config.toml
positions = "learned"
init = "normal"
init_std_qkv = 0.0268
optimizer = "muon_variant"
lr = 0.00703
beta1 = 0.95
lr_head = 0.00756
warmup_steps = 200
train_tokens = 191800000
steps = 5854
Each number is 128 + 24 x the weight over its row's rms, rounded and kept within 0 to 255. Layers, rows and columns count from 0. The size above them is the row's rms in percent of the matrix's.

# layer 5 MLP up, 768x192, rms 0.123, rows 729-767, columns 64-127
size [104  86  96 118  98 105  95 102 114 102 108  93 109  93 110  91  88 108 104  96  79  96  92  88  95 101 100 100  94 107 107 102 109 102  98  93 102 107 103]
[[160 114 128  99  99 100 135  85  78 143 159 106 168 107 127 101 109 130 109 144 103 106  87  99 159  93 144 108 117 110 146  95 133 153 135 101  83  99 116 150 108 188 124 144 131 128 136 103 159 129 124 144 100 131 154  93 151 101 159 143  73 140 139 111]
 [ 96 123 113 136 175 146 141 141 131 136 114 145 113 138 166 121  96 131 133 113 127 103 133 115 202 161 164 134 112 120 139 138 143 119 134 145 154 161 164 144 118 113 127 105  73 103  95 106 109 131 123 106 141 150 136 137 138  70 135 105 131 120 112  75]
 [147 146 100 141 141 155 161 136 118 183  84  93  99 122 171 158 158 124 103 105 122 132 108 106 148 147 101 147 104 132 153 136 128 134 125 134  99 155  92 131 129  94 145 132 156 128 116 127 123 114 111 187  98 117  97 108 158  87 161 140 157 107 134 105]
 [152 151 100 103 127 137 124 123 116 127 107 103 124 129 128 142 150 146 129 126 118 175 131 111 134 113 152 176  85 158  87 157 122 123 114  92  95 175 157 144 134 105  93 151 147  96 180 110 134 128 149 134 174 109 144 147 131 131 142 110 125 131  81 159]
 [143 143 135 122 164 185 125 114 111 146 116 128 168 129 129  79 133 124 157 176 132 173 118 107 126 121 139 140 132 161 163  57 135 141  86 139 140 136  96 122 145 114 131 129 145 115 134 130  98 125 145 147 131 162 115  98 122 105 116 126 116 128 135 122]
 [152 157 162 166 126  90 129 115 134  94 110 149 101 128 119 173  88 106 121 107 132 130 167  76 107 133 190 115 126 150 119 145 126  90 117 157 127 106 139 127  69  97 145 146 157 121 176 148 125 112 110 112 171 104 109 118  98 154 105 139 123 132 154 137]
 [ 72 117 173 141 106 148 103 139 127 147 109 163  97 110 150 171 166 146 132 146 172 109 146 116 129 128 101 125 101 155 116 135 134 118 118 130 119 158 120 137  84 167  87 156 121 116 155 135 171 118 165 117 143 137  86 177 124 124  81  99 139 115 152 154]
 [165 123 136 179 110 131 114 199  82 100 119 129 114 127 126 129 156 141 134  94 142 116 138  89 147 102 118 142 122 106 103 126 151 120 137 120  82  98 146 102 207 139 121 122 108 116 152  87 123  68 140 132 145 169  97 112 126 122 141 170 136 124  93 132]
 [167  98 162 158  95 156 126 141 120 145  93 173 102 128 129 141 149 118 116 175 150 119 127 130 110 106 136 144 128 166 156 114 103 146 148 132 108 174 116 153 120 150  76 141 138 138 147 117 175 169 118 148 107 136 129 134 138 104 116 110 123  85 101 113]
 [133 149 101 138 148 144 129 139 111 141 106 135 158 151 142 139 126  94 115  85 148 115 166 123 153 106 144 121 132 135 100 112 144 187 132 125 109  79 130 100  93 100 179 119 113 198 129  66 144 113 125 129  80 127 131 145 115 111 147 147 138 149 119 135]
 [141 168 138 106 165 114 144 102 125 170 126 116 150 121 167 161 133 106 120 128 110 140 150  93 138 109 197  98  87 130 100 151 113 142  84 142 116 129 133 121  82 163 127 153 144 151  61 148 160  78 118 110 134 137 141 134 111 105  78 135 132 180 127  85]
 [ 93 142 129 102 110 102 142 122 112 167 121 123 144 153 138 124  78 135 126 142 143 139 127 135 149 153 121  82 157 137  95 144 133 120 112 168  77 121 141 126 114  86 112 106  93 126  94 106 123 146 115 169 156 137 133 104 127 102  79 166 132  97 146 145]
 [144 116 110 113 131 137 138 128  86 158 118 122 100 112 157 151 112 152 119  91  79 134 162  93 128 123 151 153  87 133 116 128 132 134 113 155 140 119  87 112 143 161 136 131 159  69 128 154 109  99  81 154 104 165 110  88 153 127  86 110 126 115 122 126]
 [140 103 145 147 154 124 159  78 160 142 122  91 136 144 129 128 131 176 155  84  73 144 123 139 115 146 126 115 111  99  95 152 133  85 127 137 104 100 176 136 122 140 103 131 140 135 109 119 156 115 107 116 152 173 150 124 134 100 166 137  98 126 141 140]
 [130 124 108 136 142 156 127 132 146 155 101 115 143 125  71 162 161 102 121 141 130 149  89  91  93 118  87 114 149 123 134 104 148 136 148 138  88 121 175 130 142 102 129 157 118 130 107 151 113 107 129 169 129 152 171 125 118 123 134 112 108 154  96 102]
 [145 115 151 134  96 129 116 131 172 142 142 171 135 117  92  98 130 136 142 152 112 126 168 131  99 120 129 123 171 108 167 176 120 124 104  99 137 115 156 174 122 140 140 128 119  97 192 124 113  99 133 131 151 152 155 130 129 118 117 172 144 136 150 129]
 [115 124  99 111 110  92 117 115 130 119  69 139 152 108 108 131 153  78 101  84 174 127 177 102 144 124 123 128 130 130 121 129 115 105 170 167 110 132 174 106 130 133 145 125 118 133  80 132 127 158 139 139 154  96 129 124 125 166 116 117 169  74 146 118]
 [156 150  93 106 133 125 157  92 117 129 120 111 142 129 212 116 139 130 124 168 100 145 163 119 150 179 155 137 120 143 111 124 106 167 131 120  55 100 135 170  98 173 130 139 123 170 123  84 126 124 153 124 165  95 133 107 127 101 101 136 131 149 138 128]
 [159  96 116 122 112 116 116 119 102 113 110 150 143 116 125 132 130 151 120 122 114 117 130 121 115 182  92 148 122 129 142 101 107  88 164 124 129 137 106 124 148 103 111 115 114 136 190  71 150 118 113  86  97 133 159 134 103  63 120 154 115 114 113 140]
 [ 64 119 125 130 158 135 136 154 138 148  99 188 117 125 138 142  96 137 177  85 117 151 171 135 103 124 110 114 126 128 112 143 128 126 104 112 152 130 149 119 128 103 135 112 151 114 103 134  99  97 117 120 143 107 136 141 134  93 125 176 146 108 140 129]
 [128 140 123 150 157 114 156 122 136 179 144 125  95 132 140 129 110  81 137 123 112 140 151 113 110 104 122 163 137 101 107 151  91 121 140 150 117 122 145 185 148 120 135 141 156 103  98 113 114 146 153 127 134 160 153 119 128 110  94 160 131  92  97 108]
 [161 153 113 111 153 118  93 100 140 136 133 164 133  93 162 109  97 119  91 128 161 100 151 135 119 127 116 136 118 172 112 111 161 134 113 186 117 143 164 124 124 115  80 102 105 138 105 168 122 128 138 139 107 109 136  69 114  91 139 136 153 108 152 145]
 [142 137 123 129 142 111 161 131 117 153 119 147 107 140 110 160 122  86 101 139 126 132 169 145 121 120 154 140 130 117 152 115 113 112  74  97 101 106 160 116 113 168  92 173 145 143 129 149 143 127 152 111 132 129 110 149 104 146 117 164  94 126 111 114]
 [ 72  77 108 152 132 124 147 157 173 139 133 131 152 122 125 134 135 109 150 151  84 123 109 105 123 120 182 134 146 116 151 167 151 172  95 154 125 103 173 153 168 132 134  84 184 133 107 121 129 149 122 130 109 157 127 134  97 156 119 110 128 123  93 147]
 [112 135 148 137 164 147 118 147 128 154  80 184 155 144 145 165 153 129 154 157 159 133 122 123  91 127 101 104 104 151 135  98 107 108 136  87 115 107 142 119  85 155  70  99 171 180 118 160 170 102 105 176 135 137 108 139 155 121 161 167 145  90 146 129]
 [125 105 134 129 159 121 172 124 111 169 106 118  76 107 121 139 129  99 139 110 140 135  92 121 174 136  77 112  82 124 126 124 171 107 131 121 166 129 149 140  94 102 115 114 109 119 153 127 126 170 123 132  99 136  89 113 126  58 146 133 109 132 118 114]
 [157 125 109 136 142 148 109 100 153 113 152 195 103 153 168 144 135 153 145  78  90 134  85 105 155 165 116 145 131 129 141 124 129 156 137  79 138 135 163 117 148 119 136 138 135 127 123 110 189 153 139 136 163 141  95 147 148 152 117 130 129 100 120 132]
 [180  95 113 113 132 129 161 145 133 145 141  97 152 149 194  98 116  75  94 179 107 164 140 105 118 102 148 134 105 141 110  88 171 143 166 122 114 110 151 106 156 105 132 121 130 128 109 105 138 143 142 121 174 148 148 118  99 102 130 103  86 149  93 138]
 [117 110 139 148  76 120 136 144  99 118  91  97 146 116 135 128 117 183 122 149 104 111 121  78 130 183  69 105 115 135 168 138  72 109 126 155  92 111 125  92 110 109 165 107 133 139 117 126 131 124 149 120 134  96 114 139 104 135 156 177  90  79 105 161]
 [123 147 134 119 160 115 155 142 125 148 138 129 129 147 109 158 140 124 157 138 111 134 132 173 141 136 126 128 142 129 133 123 136  91 160  99 129 109 187 166 125 107 126  87 122 162  95 138 110 152 122 138 116 125 122  93 150  73 132 115 103 103 176 108]
 [ 99 151 114 145 104  96 180  86 131 153 133 120  95 147 173 107 148 151 152 169 144 136 130 137 153 151 103 140 102 118 107 147 141 121  91 120 117 131 125  88  95 115 165 138 114 105 128 128 151 153 166  77 127 157 127  69 127 171 113 127 147 117 112 127]
 [121 123 148 153 151 146 147 109 109 148 128 123 160 127 127 123  78 128 110 104 149 117 116 162 138 113 110 147 147 147 123 145 148 100 163 118 125 152 141 154 113  90 129  98 142 104 103 141 132 128 157 140  44  85 125 140 122 128 171  66 158 169 109  54]
 [136  97 183 122 116 156 123 146 125 130 129 135 119 144  97 136 145  71 143 112 128  76 106  80  76 137 120  86 143 154 138 148 119  98 141 137 123 146  78  89 101 124 146  99 134 146 126 141 126  62 109 129 177 119 108 143  91 109 105 146 136 137 106 103]
 [126 167 139 174 102 129 113 115 104 157 146 182 156 127 100 109 132 166 112  94 110  89 120 165 122 123 149 184 188 133 159 159 131 118 134 165 116 132 111 141 116 130  95 121 141 139 130  98 125  99 151 151 114 102 136 166  63 124  90 102 148 121 135 144]
 [160 127 156 152 155 125 120  69  89 143  86 129 157 167 132  88 118 128  92  97  89 185 140 111 135 151 113 117 129  71 133  86 135 143 135 155 155 137 138  79  96  86 147 127 105 120 136 125 126 124  81 149 121  68 117 138 133 143 115 156 123 164 135 122]
 [135 119  74 124 152 173 147 123 126  97  87 173 133 124 143 147 126  93 136 175  65 145 128 101 123 119  96 142  89 144 136 143  86 137 158 141 111 172 144 138 108 137 172 115 143  97 108 152 128 131 129  72  94 148 139 135 128  99 131 132 107 148 128 107]
 [140 161  86 119 156 156 140  90 164 143 120  89 150  77 148 149 147 126 108 113 137 126 105 131  77  91 120 143 146 117 137 127 122 130  95 146 112 151 152 102 132 124 113 101 155 135 139 108 104 110 139 147 132 131 115 154 126  98 126 151 127 109 131 109]
 [ 90 148 142 154  95 144 105 105 156 162 118 113 121 127 132 144 167 143 105 107 130 108 115 133  93 109 138 164 114 116 172 123 145 111 105 127 143 155  85 110 135 131 178 105 172 162 142 121 124  97 127 131 129 146 111 111 118 140 122  61 147  71 129  77]
 [154 149  94 114  91 124 118 185 146 152 113 140 107 141  78 124 109 148 173 138 133 144  95 101 118 125 154 150 169 109  96 148  97 153 117  90  72  88 131 153 104  86  85 109 134 121  97 139 122  92 149 177 113 143 111 164 108 124 113 116 105 109 112 143]]
# layer 5 MLP down (transposed), 768x192, rms 0.0601, rows 729-767, columns 64-127
size [ 90  95  92 119  94 110  93  96 120  97 106  96 111  78 105  96  84 113 103  93  81 100  87  84  98 103  98  99 101 101 112  91 113 108  95  84  88 100 104]
[[100 124 145 146 108 101  88 169 117 200 119 138 135 171 157  93 161 136 118 104 108 106 145 149 178 194 110 156 135 143 132 127 119 130 157 139 173 124 127 129 133 108 107 149 107  89 106 148  96 141 133 173 142 126 122 116  96 138  91 142 116 146 119 155]
 [134 125 146 115 180 115 130 143 150 125 167  83 118 114 165 104 128  93 129 132 147 119 156 164 112 107 160  75 139 138 137 132 107 160 125 122 119  77 122 119 120 101 125 108 119 144 115 128 121 174 161 179 122  97 111 106 139 127 138 119 143 186 140 108]
 [110 100 148 163 105  74 116 130 171 161 136 140 119 126 155  76 121 127 121 124 116 126 107 120 114 138 117 130 117 136 121 166 160 168 132 131 153 125 173 107  99 142 135 168 143 162 142 152 126 145 169 160 144 135 148 169  88 178  92  66  89 103 115 166]
 [113 119 156 137 118  83 145  78 108 152 162  85 131 100 136 162 147 143 128 143 112 106  98 130 104 109  88 138 162  90 124 115 153 157 125  97 103 128 121 154 173 145 119 131 138 148  95 135 121 157 140 142  94 143 126 116 101 117  66 144 171 134 147 104]
 [136 108 110 167 133 135 133 115 160 100 120 162 113 117  96 159 135 174 107 107 126 132 137 157 131 100 111 141 153 129 104 128  99 106 126 123 194 126 132 128 146 145  80 167 120  93 146 158 152 127 118 120 119 124 114 126 127 136 133  86 112  80 109  65]
 [120 119  92 122 136 144 170 124 151 102 107 104 118 105 114 122 133 117 183 128 116 116 115 148 122 140 146 134 116 130  89 158 100 168 125 106  92 152 121 131 145 133 108 152 106 134 127 131 122 132 141 102 185 134 155 151 137 103 152 104 166 120 131 146]
 [147 152 147  81 104 108 130  77 111 159 109  86  99 100 140  82 151 135 128 115 121 133  91 125  93  86  72 129 143 109 130 156 126 120 126 149  89 144 143 127 150 144 114 170 105 115 126  94 121 136 124 143 124 129 126 159 117 136 108 165 181 137 132 112]
 [153 126 121 121 103 126 134 107  91 100 140 112 117 156 140 130 164 130  90 102 159 159  82 138 117 176 146 126 153 113 109 138  97 140  94 139 138 102 117 131 129 105 140 137 128 130 110 121 161 152 118 105 134 122 171 117 112 138 108 149  81  95 140 163]
 [149 145 130 112  89 134 152 116  84 128 122 116 148 104 136  91 142 127 123  97 170 109 142 105 205 125  93 110 119 156 121 132 117 117 107 126 130 125  96 123 125 149 101 110 141  94 162 150 134 141 132  99  94 142 111  97 104 104 108 113 109 126 142 143]
 [130 139 122  95 118 121  90 138 122 120 141 136 161 133 160  97 171 166 117 114 117 125 128 114 184 154 146 182 125 141  95 150  94 120 139  98 110  86 151 117 160 113 159 172 131 153 111 114 125  93 111 175 138 159 138 140 132  86  83 109 150 134 155 143]
 [123 129  93 162 144 142 113 121 137  86 111 141 117 122 135  97 149 153 142  94 151 127 141 117 148  93 146 137 106 119 135 160 118 119 148 102 106 108 143 170  93 132 138 134 169 122 114 132 152 141 130 135 130 121 113 146 117  95 165 104 109 148 135 119]
 [109  61 125 122 139 114 139 126 126 126 138  93 138 163  93 159  78 125 126 128 134 189 112 116  99 129  67 156 129 148 149  95 149 125 165 111 116 108 118 161 139 108 141 148 139 159 118 146 141 113 112 168 134 130 131 128 148 122 129 150 178 134 150  88]
 [137  93 135 143 115 129 128 139 107 117 135 153 138  81 135 106 131  81 151 129 117 150 105 116 139 136 144  92 128 122 143 116 108 149 144 138 130 130 134 144 188 149 140 126 107 114 114 126 155  83 161  84 156 122 111 154 122 131 148 166  84 167 143  80]
 [162 129 145 110 186 166  83 150 152 128 144 170 122  96 115 126 145 118 148 118 111 137 107 127 128 187 122 145 165 121 119 122 134 116 143  93 128 107 170 123 160 148  82 139 141 140 161 147 107 117 120 130 127 104 139 138 164 119 128  75 138 143 158 131]
 [ 92 145 122 119 126 119 121  93 135 147 130 100 136 139  68 128 156 103 117  90 111 149  97  94 132 161 104 125 135 120  91  95 102 174 174 140 136 133 176 111 168 132 110 146 138 122 125 112 123 126 174 131 165 159 122 127 143 104 130 120 126 187 119 117]
 [ 90 133 130 137  94 140 140 143 166 106 121 147  90 110 127 139  88 144 100 130 148 157 125 129 163 138 143  93 101 128 145 107 165 113 119 163 119 115 174 144 158 130 132 143 116 145 128 118 138 153 109 112  97 128 144 127 141 134 129  86 136  68 154 106]
 [148 159 153 146 133 110 122  93 107  66 157 139  95 169 137 115 139 139 125  79 117 143 125 141 156 141 113 153 119 173 143 131 109 111 127 146 152 154 117 142 108 113 154 129 116 138 124 148  99 154 119 128 129 185  95 118 166 190 130  92 127 118 137 134]
 [118 101 113 167 159 148 108 173  98 180 103 122 183 124 156 163 143 111 139  90  67 112 143 146 117 126 108 136 109  92 127  82 182 166 122 135 135 139 143 157 142 119  57 130 145 127 157 138 151 137 128 114 113 117 128 108 115 105 140 140 139 111  98 118]
 [100 143  81 136 124 112 121 142 110 142 123 120 158  65 107 142 136 110  85 125 135 121 100 149  89 106 131 143 150 160  93 120 137 139 144 137 107 122 105 136 110 159 178 124 110  85 171 131  85 141 125 110 132 137 126 124 106 103 106  90  97 135 114 126]
 [170 141 135 124 116 103 121  92  98 142 157  89 100 122 146 140 175 146 130 152 146 103 126 113 136  98 116 159 161 124 109 124 104 105 153 142 152 100 115 134 115 155 125 118 133  92 153 176 109 138  96 122 107 178 136 164 125 115 199 111 178 128 184 129]
 [189  80 126 136 164 158  98 121 125 150 120 107 138  96 122 142 144 158  96 135 115 143 125 120 143 153 140 109 160  98 111  92  95 145 137 134 119 157 120  96  96 139  75  96  98 137 148 195 154 122 106 121 126 129  93 115 121 121 127  83 163 109 157 173]
 [121 136 118 126 135  55 104 101 120 143 118  70 142 148 107 116 159  89 116  94  92 138 155 110 116 152 128 129 141  82 168 101 109  96 184  97 110 144 132 133 123 139 105 116 120 113 104 108 139 117 159 130 116 147 118 105 110 131 126 120 146  92 131 120]
 [105 142 134  87  94 123 151 163 140  97 111 116 117 106 100 118 102 176 144 115 118 137  84 114 119 126 132 143 129 122 138 163 124 122 141 140 170 150 142 114  94 149 143 101 122 124 134 132 128 165  92 142 157 130 149 109 164 134 163  96 139 114 101 193]
 [125 135 155  73 148 172  97 152  92 102 135 137 103 120 136 129  71 113 168 112 114 128 114 144 137 121 121 147  88 126 122  91 121  74 114 113  87 175 160 102  96 121 117 101  98 152 161 112 109 113 127  97 132 143 122 129 147  92 141 186 123 135 109 131]
 [ 92 133 134  94 159 134 120 145  91 109 170 138 147 140 125 165 135 147 135 138 162 124 111 150 147 107  88 152 132 128 144 171 171 130 108 136 135 113  93 116 128 112 161 107 111 154  47 180 131 112 111 115 149 127 131 157 135 143 119 164 115 100 111  87]
 [101 132  83 110 141 112 124 125 142 167 165 158 133 139 140  93 124 144 131 133 150  88 123 122 130 103 151 110 103 134  59 157 105 133 167  94 183 119 153 110 104 125  98 130 143 148 116 124 133 110 156 125 102 153 138  86 139 100 151 120 136 134 122 143]
 [186 164 154 112 138 122 155 129 104 100 152 128 157  82 132  85 124 140 142 168 136 144 150  93 136 117 149 119 104 114 114 102 148 140 136 111 106  81  95 160 115 160 114 101 140 113 108 129 104  97 140 116 102  69 127 135 142 132 151 143 173 108 142 138]
 [103 149 133 149 131 133  80 133 134 112 185 129 118 161 151 112 135 122 135 123 179 139  80 139 107  88 149 156 135  96 121 148 142 171 152 140 136 147  79 100 114  95 133 125 116 102 167 116 114 110 115 104 169 111  91 117  73  97  86 167 132 100 112 108]
 [ 74 178 128 108 145 161 116 153 112 111 125 128 171 102 127  96 183 104  93 119 121 146 153 115 117 114 151 145 118 104 142 143 131 147 109 131 128 133 116 107 121 153 118 154 132 134 163 128 147 131 150 116 113 124 111 131 147 115 100  72 168 101 123 130]
 [148 162 153 150 173 169 114  90 133 135  92 119 147 132 130 100 152  98 123 138 123 117 134 148 192 101 143 150 142 126 106 124  82 128 106 152 112 118 145 141 120 128 181 120  85 154  89 123 131 140 115 116 115 150 128 155 101 100 129 133 135 177 155 113]
 [114 140 174 106  95 118 161 162 118 174 117 129  72 152 131 161 118 120 110  74 176 174 129 109 137 119  79 114 133 104 149 115 133 135 147 155 123 107 117 147 138 139 103 101 143 148 102 135  68 128  81 126 129 113 183 147 137 130  90 144 123 156 122 148]
 [167 130 150 144 108  96 118 131  93 171 132 121 114 138 126  89 121 128 130 144 125 145 131  78 113 121 118 149 124 117 141 100 136 120 142 104 191 147 176  94 131 135 135 157  80 132 134 142 129 110  95 112 130 165 120  96 155 157 111 122 134 113 127 150]
 [ 99 146 137 145 128 135 133 123 139 119 110 177 124 136  96 121  86 125 158 117 113 113 132 136 133 185 135 135 161 107 128 200 147 177 144 161 144 107 111 125 114 125  97 118 155 115 152  80 105 132 109 138 133 139 164 160 136 160 107 121 135 125 130 121]
 [103 105 117 145 105 131 129 118 118 164 133 112 102 129 112 155 134 145 118 101 132 191 135 140 115 116  87 117 125 142 141 116 134 107  99 112 129 104 160  64 186 151  83 154 111 103 126 123 173 148 138 148 157 111 125 157 150 128 151  88 113 146 126 118]
 [108 121 142 114 131 102 160 143 141 123 117 128 119  90 115 144  80 153 144 139 127 109 137 146 136 170 110 139 199 140 136 142 143 149 154 129 149 134 133  79 124  64 127 126 145 143 164 124 153 126 114 128 153 146 131 129  91  87 165 125 143  95  95 132]
 [128 136 165 127 130  80 106  89 121  88 139 108 128 128 159 112 136 117  83  92 154 154 152 104 134 134 103 124 147 138 131 147 126 142 191  87 112 108 119 178 102 147 110  93 179 149 112 126 153 116 193 126 179 127  93  97 145 114 119 130 164 156 114 148]
 [124 132 106 135 134 119 120 125  83 151 167 152  94 144 139 137 129 175 179 150 147 132 137 132 124 111 123 114 121  87 160  96 165 155 107 134 132 125 130 103 130 127 105 121 109  99 105 119 172  78  92 146 124 147 133 153 151 119 130 106 112 120 136 178]
 [127 100 118 109 131 170  84 144 132 112 128 121 123 104 147 125 116 167 118 125 123 137 111  98 171 105  97 108 193 155 132 114 142 136 144 144 158 144 125  60  96 117 136 171 111 155 122  75 100 124 130 122 113 157 114 142 126 127 121 150 169 150 132 119]
 [ 81 169 113 127 122 147 136 108 152 164 150  96 148 128  63 163 115 115 142 117 126 107 149 121 156 139 123 109 125 128 132 132 107 129  91 112 161 127 144 167 157 151  90 127  83 102 130 141 144 158  98 109 124 115 119 138 157  73  90 184 133 145 120 181]]